{"head_dim": 64, "norm_place": "pre", "positions": "rope", "attn_scale": 0.211, "init_std_up": 0.0227, "init_std_down": 0.0, "optimizer": "muon", "learning_rate": 0.0142, "warmup_steps": 0, "final_lr_fraction": 0.0, "batch_tokens": [32768, 65536, 98304]}
Each number is 128 + 24 x the weight over its row's rms, rounded and kept within 0 to 255. Layers, rows and columns count from 0. Numbers have three digits each. The size before them is the row's rms in percent of the matrix's.

# up: layer 3 MLP up, 1280x320, rms 0.231, rows 354-435, columns 0-79
# down: layer 3 MLP down (transposed), 1280x320, rms 0.117, rows 354-434, columns 0-79
up354 114:157134139078106148162156127099091143132104135129113115114148160145133109102071157139153094114155106095107098101162119139073142151121146159124140108105134092093141093116161088155142132134111082138128099067133162145136095174087143140144117118
down354 111:106133147113123082195195117079136174102146121148124146145118183142135127108064136126128124112153120123145155151115140105124138136128109145119144159119124124091134132144140139183132123150144122146122133112121119151132109098141091085099119130
up355 103:099113156107135112099134142135089143107144136112134131105105118110146176132104100069146176153140138127135145081160075156148117163121112163108131108122125121123122120112119113142109165122170147131141103108137148113110106110122151125102176147
down355 100:118139126129114125119071177127132100133112139179172169121098110068152175137123115138111132126080129128165139118099132169112127158060116118112170106136133158147075089056142096109121173143092101109125161119118110151102089152104122192104131102
up356 093:151119115129123136166118127141130137120144131171117149130160137097110132090136113119145093140119129140128049119110134141131113089137136157109111142142137129101128112124122131142113125091118144125095156111096138124169123161124113143154150100
down356 093:132060084147153120102120136141095108128188116106108120198136130121102142102162095149144124120146163149128116145106089138143115155124141084111192142104089115112148154148096124159151147136140146112130102134146127115133157167076127106158149145
up357 092:106111111152118107145118149168078125129114111121149108152161102099111160158142182126152111118151139125148140114137122114138143094108121129098126153099182134122118116090116115133124107171126105118110135124134138180092122121087143153115119128
down357 098:149075072162115156153153117151155143120108155183131134137120151168147149103127090135144169145130139099104147159140136105170143173117113150165170110095124150112172158158156105112129144125151061119157132087115117130159141111161165105120133127
up358 094:115118097113104120152129095076100128102185164194099122133133105117104084147152108124111139137079126165148147182115141141107109099171129135134084134150079136106126083121111145070135136118165130155124141118167132156134163170122087145155133117
down358 096:137092147140104140076154132115137159146141133147089132108152146121133129168101117171125125087123102095124154139122145100124101139108136103143137107141119160105163135132146121149122134100116110151112143154123114089160122115163174102147143113
up359 103:144112094176151148144175127145137148109158108087100114092146138118158088124146126101110098119124128130149148091155111125131136114162118133110119122129120119124124150133081178112161134118134177144129067141205158102133060121141118119162088119
down359 105:131129101143118169140136122070123139135182102123118029082116106109107129165115106103139133169106147161086143106146114144112122110189145164170129130164138132135147120068167066126172141152111129134130156162154149125107099117161143120128121145
up360 101:169148120108152128116100098130119104092134115148149147131127101147132150121126129120115115072156132118149150193115108147134111133110135098112121130160159119115129174096132156101126103186155141113121116115181130168105105094146177143109165168
down360 105:086162160124122124085122147118145156147134152102132139127172168160132121114125115139163128145122182133128134109104131121153106114102109089105170140118135125158125150176170119176134115143145113094133108160112095125129122114136154133105138118
up361 092:118106146163128120109118117154126128127119127122099145121132105177135141036147155137133075138106109159162123152107096112162124138114087130172108164136140131118098130117064169118116128101103103145151124114117147127108119128126159111092137070
down361 087:133133087138107119118139130136127100139129141158140113160140111134163106179101126153160141136125157074084101111140124149162116137104092075093162126095152123170177117095133157141082142104124161151126111119138119121182118142174126157078180127
up362 092:104177123097121131123125159109117115154067132138140143136125162175146176139141158119124110166121119123134174102131168114151094133149125106124122166160149124108164134080099137150079136114144140131120127111128104138135112146129149177115100079
down362 090:128161098085138108133160141137112153142093102134132089107113141095124114116109106159095149217181154134097127138150136121115133093116127172100135118140124176077150090129149113115101143086132136124152109098145120136138133163163106085129122147
up363 095:080120114152126116111087122130113123148120147124113142128135142146178148123123132130142118145117151126114113162104138136105155127134108125135141137122159079071119161154142195089127129119180080124132146139119159133150096133104141126141124106
down363 100:141118127078145139113085145114093081110104134123127140155112146097108139143113134131145117145126143154097113150126151127097088112124139151176136110129108171134166121124147156129128162128146088127126153126187104157114121182133128145119108130
up364 098:133154125114131138100097138128078100108148092100123108158118127089095095093149102125109128098120147164144119116150129131142131132075097097121133133150124161114104092131092103162120126136134130087142106101121153127149123151104165140197113127
down364 101:144144147127100138137111132138135176094132159166106121129146143100169138126122137095128123149109144100123112160126128125146178183134122129126151064101166103089122121131136135084148134094117191074106111173109107139098118135156123100082127139
up365 092:127137110102128150135156130143099144139139131071140129111097079167131110093130092127170154130108069094115126127128123093123147146120144119115130123142099131126123169095124141132115130118145097132125126156146145105143083167090096119121124133
down365 088:131132108130150114168129146148126108126142124167139119144153168097159147144152147132125105102121159137127131132124135118100173124129151133114147099129110109095139116198161156131137172123157130149105147123125125113118131106148110127123165106
up366 103:112165125101114098114118110128095126147159150124100128113102094104095110132094142139127122109119137112128107138163147159107101111125155123122151114100145126126120108134124095110141160129135109135049166136092123142112170085122127124183130157
down366 100:136137126110128116091147127157166116151105095106099110100115163120115128184124127159135122105138147126087117099136101093130145155125154197123116121111142175165195175109132120141130111129144113137148081100138130091138152165189076180106128126
up367 087:109107112147129143114158127163155127115162115127094148106100124108187103100096166119126138119139148131122147147122167137144097141142091143124136169126089115130119094145122157117129096134124145129118113112141142144132108108186110138134166157
down367 094:112118147136085112146211126134122133134131168138164120141128116142087143146074077152140116102135170122106182128088165133143108140136093129162180143128137160133128188148125143087106142135192141113154168155155124118144131115134118093117129104
up368 104:153160205113123136120122148117119128123157124154080117130114154135135098150139110135112098085115114115174147174127110142140117118176115121105096137125155106089122124119101129132114134090123126122132135134143166151087095108102126146146135133
down368 095:109158137124172122139130126153145108114142125123097141110141132134150120133125121127110126122151150145147126116143147130106143165105134139131134162088105124127155157075122112147089176093152110131124151148173135124101128121099156133125131094
up369 094:093127137128176171090110148108131133076152128098125084133160123150113099098145125164146128169107096146178149094151131132165084172104142088138155123111147106100104156156117112144099063134148091144165129136103100123143134112193118158134149108
down369 093:125141121146121155126118118108122117164169159121085139155137122108120133140157118084127107121141113078126134101138119144178166109112148138144138126114091152154169139125120110164049116147158128108112146124117165120085119129107135118178120077
up370 105:124157137142156134171102093125149139128184159175087155136144121122128120140157145152140130147099140127112142129158129110108114172142128156109153141165132100116115118117120153116121149140099140068149114067145121107138117129161145151104146171
down370 104:095100099144141136160104097070139123126124129172151108140101144145143129129105097185159133140136137128119131128109108119131156127144112127083107174171130124131084151140141163144141122121138145158187162139141115127131154139139147130136120144
up371 089:117127096182165170138129097108075154140155115105158126159158135124095127104096139111102114156104129134108082139148138124132115142167113112119131108139129133181081112153086103126134149129100087156092162113101144153116125149145164140094105114
down371 090:146129110144136127145147157121071123121117111121141112085167155159118164113117139099127119097117132124140119146152104159143136089160059165113106133149183142098117167111127100165116137143102154079106078159127139099141105124137105148152109110
up372 098:133124135110108104157138109126156135112086124128150100129183106192172140148111170108173119134116118168111087165149140165121109136100130124133141100111167130139095129089126132135156114128118150172105125082102156132066102138150122130128117104
down372 085:155119134130101145103149142118118099114159135125087101147143157166121097116132114153121128158180134133140111102128127123087074142106108160127158148083176185079119152153136103146149082128173120165117133120153124140136103149187176125159134130
up373 103:160135153143128124102118136092137095069130137151119159135139105106116147183114163100130162114148152137115106118108133095150064141132149102090110153135106162064082149134115118104143101141114122149109123125114169133146162156137114158132125143
down373 094:109152160127147159085090169076120134135102102067110125101125134089128136159160087104131114144099127123114141129090109177168139176142127104127114137122079166141163152126118101134117087143126133117101146094138098134170086147161126118148135131
up374 103:194142130150130133080125104157149164143122147141162121126102165120133112157135118132138110159109137122142158103129100140145148126126107092116095110174142134176173173147153116102126153122168125136160151068112169148129169115161104135116092094
down374 100:151145153174130106072146135093121151114079129155144153121140136099139071158114128129106107141136108158154153118115134150182150102099128153132144156125143112122142134152175138168150187150139119191171151126158137128113123109146136150085124083
up375 091:158149134146069132109107104103101144113180086165125098092123144110152146130140165145137123131099079103134143094155118093078101120109160139135100113166132108133169119152176141150143098083067153126163129118137107126082089065089159143140115129
down375 092:101150142137128075118148111085137121104107153130088120109100120122134128118123159124127130095157143143115119138181133080109123109125107131107144152132177137147089109163116104119145136154109130139087121090129155128156170149104149139126111129
up376 094:109142132135151097126117118187119105142153138119155126147163127155119158113151107098147126094166090138084150141158129161137134150160148132123170119141114149102140101122122099113112110187148150160151121138145149094129135114084143119130091129
down376 092:140159128143187105144120149110113120118128193150156107155135162149155103090123099130164151129091152133132131193132130159130108141098104122134141114105149142096124135094083093098137151128114082129111166108181124165146158164143146132127125151
up377 100:142150141114089144166123175123140127132139118157089145153149144168081107104080149123115109114137156102119129145130110125088171156131140156093137130138132107161128132125123123149110159117155131116130165118069123160128127120139144111148164138
down377 094:129133132133141131123161112095132136125108115116099083144147137121125127109107098073104103105108157147128119173133102150116132147096141145137140128138153141123137196126137136134108125126157121125167124151116114128109148133154135083105078123
up378 107:102161149137102101129172119125126130135122121147095130125086154136114108156092104116110149129106123149146138150068137131109150088147133119185096101157104085136106115125122161124122127168115127121134142100110179146129150116160112113096140128
down378 089:149107115139110129131151137151105117171127148110118151104142121148108141141115107144168132121160128123142091069187122140145128119166123134133095119165140112143112159152151121115162108102157116086116157168169164094139121117162098125142123115
up379 114:143132130104107096159121121096159117060134131093134115133118128117128124089119152106145096106105128117139099145127112165151158091149111180137132140120092154160176130124126097123155130131130134188156113134177096143087125126136112129119153117
down379 109:106099146095082144139069100152175162109115160125152114130108114098106106095086115105105142133121136126113113120144108124141108096110136141119141138120103139133169116085120129170158121151130134143137175121132141108096114118133161143111147112
up380 099:135114094094130132111151144149085080118148105120140108139103160106099100102099172130158120153093153094131100143111083167126081115150135110128186140105144105153139143097159126139083106139136140096108121132078128115118168113158112148144105134
down380 105:126140147112107107176138151067108155138128159165136074112128157125084171122122101131134139131118125106114137118146186128160162089087101125148131115116160126134150118140114167117129100113180108120120121113130069123146134093147111152137080103
up381 095:137108118128115100156085116082081129137139129108093111116087071082119164126128142169131122107138105113145115124186117124127089204134117110155115141118192102125133156091124115122102134086144142073163143108144128119082133147148091128158136106
down381 098:130113114118165099124143159148120140124109099164150132142121157121136129101116136145121097132150121134149103121126125117131100144111118129132113119123116160108118109097113123146112170098164118118154131142128118192091132149134074114107083123
up382 098:133182110172130098114152155129126138112120116138101149127097132118140144165128077146140140149133140138128116126096132085104103106168124156113084080144149140101179149131150146134077101123136109142126144109084142150145100115096118126082142082
down382 097:125138156111111119165149104156171105143140146132132126124104122067079120120086136122150112147111071124145076136101121117116126130166085185104147148109106150142137107149121107128159125121124148115118084155127089129146133146116127132104142133
up383 115:109134112128092127108181095147102173091163118148118119137107150137122115167157140153129126137152143134133106117151123161132116154194190132126134118112112101152144101116120165143131133121156137109126107109123145150165129125137149192151111111
down383 113:129103128125070141109163118148127146091155137163098160095136108120172126132086108106129126157128126108133092132114096139116096156105137145181129156116112105134110144135131152151156150122141144121095117118136174147140094122127155148113119151
up384 103:167101135104101124119065142166091134100101115106095133133122128146189161156147164193160156124114105081160139115142093125114114130137176091121117130152106149123119111105129105109150125120156145133178073122104137157134104150142157174156093120
down384 109:144132130092099147128114134127126142154102154132097082124112105073087137127099128160161185177090135155104100083148118133110129124114147117125107147120159161143109118106120173162097128100193161121137155116115145111119139153146120134088159088
up385 105:099085129084164173156101146113163120110141177142143158108139120136148102096112082128118121105141103127148145136204126122111126127114171072149141122168157122121093097156145133143099132136137134126135142132125104140075153107132134125155128138
down385 107:125115131092113174174109152090145132099150128139144133101109136139156110101119153116126154110133106130116118122176166153128148137131146104102140107156145128103105121128180096150127153135110134130096164132179108110116151117150140141156141109
up386 111:146119095091137109133103163116160114118142122148193134098130121116112150082160154140130178130152127123144114104132116152141138140189154127111164126110141077130109143130108095144117137177132159128126119134130183145133155131141105113120150106
down386 123:129133128169141106122164131108124171150114160126132100149158145093139144095114120095132150097135154122088161124112169119132169093100132136142122120122149158171127096127164137120094132123155139082162082149173108108150102101109160132121100132
up387 107:137143158122161105076123110096162115128136129127094135105119157102100125151130172153152150126098152162092142090104139116113134131154129108132163141114144147167096128155094110146108119144136117092125142112145149144121134138132136141073140113
down387 103:159146119113086110098128127144115100096122119085153113106141101075124116142159134156122157140110160104168149092132126100125173138142140133076093125120150165155119104086173107084112144121113106085137110167169122102147146152157138125142132123
up388 094:100148138092168135092157134151102148098108149170112121148071134148185098126097086114074171131135066163135148147124151126136127104140110139141119125126116128119124146152087150134097147145136125135138120141168142164118159140145137141075135148
down388 093:129083158096093104083103146107103088083132184149121118144174132136150152110093115152129120108087134144081135161121165128099107152057174120124145155090141139119092113107151108114107116107097150171124171155190129122112109125129131087122157115
up389 092:120153158148188122123131180095119123140079109129115143162109104131104140096167099120094124126134102184102137114143077113106103132152151112131142157107117157138103117135100121117120109156142115138137133161104155182127116158163140128085080122
down389 099:096182131137156119096143130121093123090107125147189149155136108114121192098120140087086120101143146161148112128118112144136098117183112109198126087101127126134138083119140141127123148072063138119164196168095168114142115135116131099158116103
up390 107:114138093138143111130110146165123092129133111105111156116112132112112137096131156145118095113121149110147148115150117173117133166111122095169145161090130169124118122108119132148142104127118143145137135131087168123135090118122090137174101123
down390 111:147101131119121138165100143099138174123091129084119107115108068156148140115126150127128172076089123128166135095169127149135171109133138092093144139117081127137148126114131110134118148108137118164114147129088164130143098104163160131184115111
up391 102:137129150136158139160134070105103108087119136139097137127077155127127087107123139132099116122150154131131111113124104123106102089170160138130120115106151142146144116140098107104113114085151131168140140123124154095127089113137107152067104132
down391 100:131132158151106142167093102142116119150138136138120116152120130094102139145152103091078088134104110130167133136104127137119137125096155155148138123163126153125121140120109149130165110121151153132130123165183083109110101113157117170127167126
up392 099:118110072164160108115154154108144123145153141123128140129140145150125149102140115148137160120090130080089122116171153116149140115147107141129121119100105133120172117116124109135106136110080139142140162105103130092124092164112126158129136153
down392 102:112141134148167140116111126119130150183153144115111114165129112128118132139122143091102143159114156120152103124149108122136074128080134107137097151155157173101106143134159151128128131146097120155098189138114105101084122135105121156143088120
up393 094:116161108078187160136114120126137156121164116164121132139092086116088109151129124144120116125145109105122149100114138174117094141122095104106111131128141119118149155129172124142123138169115131136137154121103113186108107117097121109169104171
down393 097:167134154148155150104133104161110121126113134126151123125133127122123097123126133105110094135113147112166153102169135168125134184134136119080102148100127108148104116134124142117144127172084114145146156123113135147100177149105157127146116090
up394 099:096169108129130102134151132159163125113094094161136123108072109170135144118180153098096156119109116156108097136115130151134125107146125092147067118082096153129131170132169145104153140128102144119147123139075142171102156192126125103119166139
down394 092:105146144162123140138133147096149104117120136103116093133139105106138101145108115125160122167174138125132127154133152089146078120114130110151115122122135143092134159147130131182123138135099131140128144152117125123185135109152115152154107118
up395 094:133119125130146116155145107149166143120124105126143119110145110166139087159136162153111104085106122144139121111140141128129147145173116134110142147152128178102101211099138094137105145113114141104132155112109141151146126087171112116149123167
down395 100:143099103134088123141127125137125073124088156116134183155109143148126089128158138138090113119136138137104143090132134102142109155159120106133123145126161162155117118128117141134118125129158154132123119162164140133138140115125184160144104079
up396 094:097098137140107102093101103116064132122128105108141133118096101118117107150106138140127123116166083155169124098127125127099155136101123088164126151136137123123113105138144119117112204102142117161112100117145104178173162134122082127129133090
down396 098:136135113138117112133154106172117159123147140124116126148105159099119143147140092152118138130114098177108094126156104074131157134159083152141171122202107141139179108147140164143133151128111128157135141172167129139147156128119106115130141162
up397 091:178123151109126145075116136073140165136129128114111143140120146092108109129147153113119091135147156144126153103118097137144138123114110109133112115101129132129117136156107076129139067129170107139134092155128122134160132089133113169119110093
down397 089:121118179134137148109111142153145157134124116111118095128132124098128157158118177110109171130136140133121150100087175114105177132148110134165139110141144148133097109163145142126167112126138128119128128127111128166177115128171157124128158128
up398 089:169140130124155103153116128101146137161101125091102128087123085106155123129118087146151091103108098143114126125132092140139105119153160119116112134113120085145154138172115098155119156167113168138118143181131134125106135132144133159125147163
down398 090:155078098116075152102106145100158141178101134166103129168121107061158111141121109139138127140112088099136124166105150124140123143102138167115106127136151132127114152138122110179122126114149141104134147172134143123145148126168111091144119109
up399 093:173128133153136141090118106085062165089123097146119113162099113119135131106155105106129146156125090159093139102191108117098127168117104126143134153114148143156113158116143177135153135123151169109145117136091132116105089129147148151177130163
down399 091:107155111148116127150101143127148074124115169118145093132155137084136142086147143147109117171148129130168135132098127069128145147127112129105156123117152142172132115144128137105138154097124111131125132098186146106119154146143105124117155138
up400 096:123127094145151158130126126162094167120091149126118148119129062156164087136141120152136135136123147086094095115109188147121099119117171121167107133148060117142083107107101111092128115135110098132160133100087146103122120126141136151118106144
down400 092:130113100117093138087150133086135156139108070130132157135141153175119156118108144119102107146118145151126119123133110138160165158121109107121108147171131155124167111106103132119149149159135122154145087115167107153119176127118097137127139112
up401 102:120089112165172137121134100193115107138142096168131120119159126141137107152102160119086159099156096123153139089118129099126144121133104129120126140151199148124127121156114115105141132141146139109142100103139162135129118153130129158100150121
down401 097:124124083104209123123125184106103098084132123137161169174118139110160160104120113161123110167149154097090164121121121124121131110124108127123149146106169142132113092151147121119144149142117106129134150090129123159091133125130146163157146175
up402 103:114156142148155188106133124156116163166114132126154092125115131134106150133159108133171104091120087154135122127164139124097142157110086098074137144134124144109149140186092149143128110110129140112144133096140167101156127165112090124115093179
down402 097:130118119180121105160146124102093113126109106126106135120175133137181152109115128147219109128125108102154130170131167145115128144113098134107109084101110141105101042105164139206082123147124098128126121162107166074081137100138160139138142157
up403 098:156118123120140102173136124125094102137089129093169208100156065146112159119178118133101133099108103132134075130145157135175125190156169102118158122119170120186168160159078101092127101119116134130163144123134128114124098118135141136124142144
down403 096:131146111108070152144091127089116120152128173138153160096125136087156132107130094106161157154105087131126094128117169117140112128114165099090133171141140140145107082089104114109115108155119149117115156101112126128133122094152138140111140122
up404 098:161127168103110139104107103142083139139136136109157106161127137111154139107074165147161102117125108108105128122122123103126133123108114136092129104148092108153121078123068113157103110126135123094174107122108167085118134164109159137112120141
down404 101:160137130129118113108130108118141113116125116148101136108133135124144129107093192114132102133116117135126118101131116145151158169125132143117102158171193103143138132111146136104134139136113154083118104135121106089081195144183174137118140121
up405 087:122139160124147141132165105126103130086139102152130151136144123126157108125100101128109135139123115129127094115142104148101116148150125121172125125139124128114162147108159139193105098124133119112133154143166142140118126140118117147136133090
down405 101:161133118100088128168172099126125172161099129148151085130159133123136123120136123135137114144093149126174148124114108133115127155136099175169114148135149152123152144151093115075138107144121110124170121169134084146091154182072130139151156109
up406 095:087156153127146138135082089120117126110126174135121119133165135082163130126160150119134111136159124082108126137103149117109120141141170135134146195168149093100120141140109117085139138084087092187125128129134133142129099086153134117139143113
down406 097:113119124122131174130083124139137127129076086116119092126112135135138138173171114131173181156163150172169139141100127108094132104111129153089142167094157103115111148131130147122151106122141099147137141137158103105114127131131183095093114120
up407 099:131121127118110125118119078134180121107111091114107108101104141147137083154157121122162132128115125111150173129144107142135116112107092080157130137131181119169077169139109173127113117088108155117180098148170148162164165123113114134124126127
down407 101:112176102143103101160163091117147133136175131101135097155157118077155132142108137096145123107122096073144145141136151133124093145104125128124139142105164129126121134187179117085103122155129184171119126138141124156207139070139132088124088157
up408 093:153142158110143116132117115149144113041130104148127161132153069117105099139125127134183099141096089136145100133157095170074085151106096096109075102131134126062129140151102148139144089093134138122109126079151156098100081140169146124133156088
down408 097:173105183113162102123130116136153127123107116159130155104116139097150146122089126135090122133146146131160121119120115100158134149131132167137121144101115131102124130150113170081101118096119158171109127163147119153096167142117109075125104126
up409 100:166153082137148137090102106118135121130117138151130163160113122115120148118135133108105116118098106074084146136141119153128099093196082136134125143116099109114124162135137139104149157121143087083156128130143090109112093138129117093135157143
down409 094:102150106139169155151098101138088113148141137141123099101132120150131134147164139103146128166162108122129110117112139111125146103131118126091147091091109112116092110150121134135119132125123116118126105098148143136091107143137129080129083169
up410 094:131139087147132118162129080132128143173149123116095139143126080155130098128132138093145138121124113107150091119141110153123117120119118125140123105167109107105112080144114121065125149122122142087059136137176105137122109144125144155118138111
down410 094:154127051086123127180116135098123145088114123110143177086105136139117122130147138104140166115133168165156155120114145149123175149081138147099114117102138122188129104117102156106120163115112115152136123140156116140138136167149130142097159155
up411 098:156110086106133180119142071108118102100140107156104121132136121146113097133137127126106114135146076070135138099109116179132135163174126134103143133115094126153150140139134103135150075107116161152155143173127150120106146206142171158129094085
down411 103:155121088143121141129129122140141142110117137086097113096114126125086131176129102167130149169128074079115143131145126184131116156096128113111123178109137146162112094137125111117119097157092184132100121110108084128149125107116135159084100128
up412 095:130116107131079110126118129157139129131120135140102124146107116151137135122110126104141121184152159071107135088103128170154108130153197120139124173120148138108124116124094135088138096101137112156147117167173143147144072162141134119129109105
down412 098:160105147139090113107132166093147146109108090114109110109120116146100132179078097169147116127096124152139174128133148121130134137146105097100115106150124146129147077138097109118116089148106164093162139156140125114134142162122165150049159170
up413 093:140109115121144140125097138129127175106112125116091150089132098105112158115124130107130144140119126133129129144109163156113130144102110194105128150162118134127146134119123149098094113124170127082143142096164145121148121106166127136111102133
down413 097:118116138131134170155105131168137093134133098124113134095088154118144146114152101117137124146090084100119118168102106136119144139140101095101150120121091097136131130082110108152115156126116136096080110160155100152077161103156116149107118114
up414 089:124113123111128143106098130165167105097137103102101121147101172099137131139134141083094121096143067121069134152130121126108135145150123131141156142111128162160149121113120126107141135113110160138104138134099134122133097147181099120104147075
down414 090:136125152137141175113132147127169143093070090115143114144157136122121158115130128136109129153120166154133144126123123152184125125066140122134115137148102123141138086157135164141113150114113091128158110090104106116123101119114142106138106130
up415 101:110114137134186105219121116107115126105121131149083146097121143164089152110081153161075133095159144126108112116123141108089113132131123132157148115139126109127152138114161165134138114129134110122122108103080113123101094141103147132190153117
down415 100:128127147127127142139184122097121136117130118133101111110146129119130127131090114085135084130134140114119135121115143164127157115116103140096135148172115120161149174098127107110128115137145112111162170135162155136109130138137055104092163165
up416 095:156115145129175060085099124122154140161122095095118136161117112150133132126143153173120131127114125111144126103136147098123104125130122150097131114136087149119162101118122149111142125148131123147155136078173093137147167108152144113146138171
down416 096:123106166067080141170115102128179127134138123145063116069154146126140119102112101118128141098149136100165120126110089111123111171119106136128116139090107106117112165133143127141084157144136156126106112112126103137110071144139133137159108110
up417 095:130129136118140098176139112165125134122084121090059126131160121151136134143083098117108129117104150083157095142131162117114122148202136149131152116105103133155108103120144119145129171077132130151082102130150125143136108115113131121171152137
down417 098:123167119118115118126165122157093138145180129125130119135137190120122129096095117115112135156132128130166108140127124127089132142134099076128103146120115130148119106134103139159111143129127140141118147151133125171132120172129072120157120072
up418 092:098134129123138097147081136128128115156114160157163077158133103126130129138097149155160103107128058112122090105120157151127088145144149095081172138134154104111122106135104112157090145169165148106164111156104117155148108106137140171120125126
down418 093:130130138147148127117110146135101132124115188171151180136125128094145132116090079110153129069110137122098122145123112110149096093145110155132124097122149140126093149176161157099159108126125145159111110153160131117149165114130170096112103110
up419 106:155099094145159134082119134129134127207170094105102171088130121143129113142132114112150140137116131110109172156146118112104148097152132089126128128126153137137113133143148147153151146119112132141156151123110147143061115111113142185070050113
down419 104:128109088143114126140159134155161078137136169122212126109146092165082150119198115145158143094112144123142183149113133126127162105155139077122107117144145182129104149146104101134112147137129073112116176145112116126114118127118115102132142135
up420 091:169143193135135131111138129134145107152142129072132100127131116141160111174094183115080080168136149122118140126138131121090091153116127120113159129158129100123128150159109128157118117117130125109102120089140107182113123130172156160107125087
down420 093:123122130205137133110114124126169194159126125102145117098138111161147113126128135133112128150150151106094122136095109117127132116166093121148122132089097098126141150079128142121113119135113110095144090151113094084114153132117170121110122111
up421 100:131163123115089114134162119114130097140180129113147185131136090170113104133163126176169154104099123106141114117139142111111181182142112110130173099148113124129150131129115107139124129131114134097129120134108128117115145121103099137148103181
down421 108:160163109097099101122116158114115115123106140139157099145121153113089111123112135117160126120120137124127193112088099108147145140086142133100120137139106128127107111113079129039139167122111122128142149127089100100158166122109127141148124144
up422 100:112177165159152137106169129137092106146185128109135131146125099114117161155140140145185073134133141122122093137129121125104152112121119115118144134102111182151137136120111174124151139122158133121120130122119129165081150140154109139125161152
down422 096:127107118168102105118107163132130120114166113132123153130133183162091172123133148103145136132128126153112156128129127171069153120100128160100129126137117181143141107101089147150147110101149135137106123106177113119132159123135139147124137164
up423 094:117156171149175148110142096132132139123157136122113134111136108138119115174142137098130143103107086134142094094091083089118100129116166133135124120117124154126150133131115128131125160084180126128148102076123149132121146129126126130134159136
down423 098:117088146156106133176137108129142130151148100115112167140157111126113151099143142130100113154117116090079144116144155102140128115102140141109106103092106169137155095121139144132081126156102163179118184153110126128120157124071140129127112142
up424 093:143141127157125128110138135118162106132121111140137136176108107096123123109111151112173122145140160135128093148093129142125117133165096123095112134133100191121097091131107109160156118133124076113125120139085139165126102112120113152137164115
down424 084:142131106138135131151134105082110111079118136118148092105159133153132088119148101159112158109106146127121108135147109123101148121125118101129116213103097124117132138106114134114136126130135131111177171112103151156173162153158150077158149169
up425 098:116132111135169141149153123104144121097143105084123130115103147196127122090117115111125104151127143175124122134140071112159136105115075150138110119169141114077136140100151128112130114120161140142134106132101138140100144092141101125114132097
down425 101:153151102115116107141172116115148105154111151102168146106106154127137116129187107140140188141087120157118132132128134140109124117153076136094110137138145146156148135106114093154131134192101126129122093121109134140125157089128099143140133138
up426 093:139132148172148119110094133146160141094197169124148152129142097089146137108143151094118132126121163116134116117127097144127120153117115125143170110116145103164147105143125123110106113191120111101120146109163114131119114122129125188118155143
down426 100:134132096170109115111111105155110141147112153087111122132131114111095133167091136120078087128195108148144150155141155129170098119111116168134124116124118141124139099132097126111130144145101098107147145114134128084115039110098155137113118152
up427 096:190132156116136114116117123116158096118170164086090108121101103146138136142121131121164148082122166148121117141124119165088125152118120132160161137156094134161159150121125105137123130150095137099133121110109144114095116139112127181148146120
down427 101:129095117100092093144113122112144132137113137116117150126117129135118128121092105126162137114125173079094171127142116182113146128149062113146147131163125142085120121108176157149130114128128134103159109141179154112085126094186113130146117168
up428 111:135119076098121121137141133130152084145153147154120113162082074119123130111090167131167126121155144109130134115056118168122150156154131146137146150170139155175156122133101126156157161086126102150115092114148147154164135117121110121123172138
down428 105:116115093068163109166160141101089110127124097126132110115083188097138103133126118141139130147121128114078152109161134147127160122123154126134141152163092110124112157108133119115120095157103116104154136109120121149088156124122096105113145120
up429 098:141130132129147156099132069158150123161139147072131162158161093113119150127153119109147169196162136159150120118104118134133127137152143147132124124171131134129138158130155155116142110110145097155101157100137164140123087140120129107146158134
down429 091:125172150126104138131096093123121107151151086089136110113109085119148137137153095126147126148147123128128114143099167083088085115118110111134119114121126130140127110137135135072090131134139128120110146150116146162144149138166144116149103153
up430 109:167160143147138136158143120145119147146110146127158151092172120120176107124132127142107091102066116106117090133132083143101155121167123102098129064156151093121087139158111117132127125089082131170168106136110135143148152154115111151144109110
down430 108:151155141133134115122118115112069147156096169152176096129103111119166111131136132147111125096109130124081159137124127148129184110119154135123145107168113130116080108148116119118134105071146130109127081131119130076117166097109139154139091127
up431 102:149165109131127153096130155107114178170122120171166076080140145167150118188117074141120112143085123105114134140117124094171160151153138114161120153173108119144094162083155147147136092119150140100087145092142141141115125117095116139090120117
down431 110:077118115129126189147038185110129148139130132154139100098128157154119156150086117114137142100148135124154153113104121134131129168133125125128150119115115100133134125124141116064132090165145161155137113147138110121105137131165096173145144159
up432 097:132115108122097125095112144126148181149180085098128083115139100163123118165131150140115114147108126144164154176122137157133108101160178108122115103153148143127079107109070148141090124162119129123129108162094124127140085116118126121106129133
down432 091:105147124105142156138110150120083111154111143145076096091135156101099139151088134155080113113082150131132128147147147108166126126089110154135142129103112139118128118102166138147109128100113151132124160080122152129140123100157129102145158079
up433 097:126114135103122155173150076102140120124139114167171137138081112121144095093100079151137104130093126135117091147096142076166087101156157154161127122112142106112132170181110139115127136131143090113160133136086104130146091114085071137115107142
down433 094:127114133095141111108127117156174178121147142159116181116126155136117145114153096102129087124127153136146156174111131104123072097154152144103129131110128168158115145171131130142112136150102105171091104194123125159086144086102134106105168167
up434 101:102181131118110124162138149150158133157133138129088145102150140085153098146140100135136142105123120093130120090109122140131094154090204103118118139100083122150135173153132138134123121151111120078150151098107170121122123152125075086088143176
down434 101:144114148097117111187151175112118132161118157163171130132132139132153136163122131082140141117122134148149117125096098106133113118087168152137132154142136144117147134129098174150118125102128105094182145120110079083109146136140132084120124114
up435 088:054133138162110064105145138131125108138168115169100105117132077117137152142111118125158143112129134088107100126146132120129099148152149172114092134144116095124100137113113107108181139109117118134107066107155072142188098118132111133112120126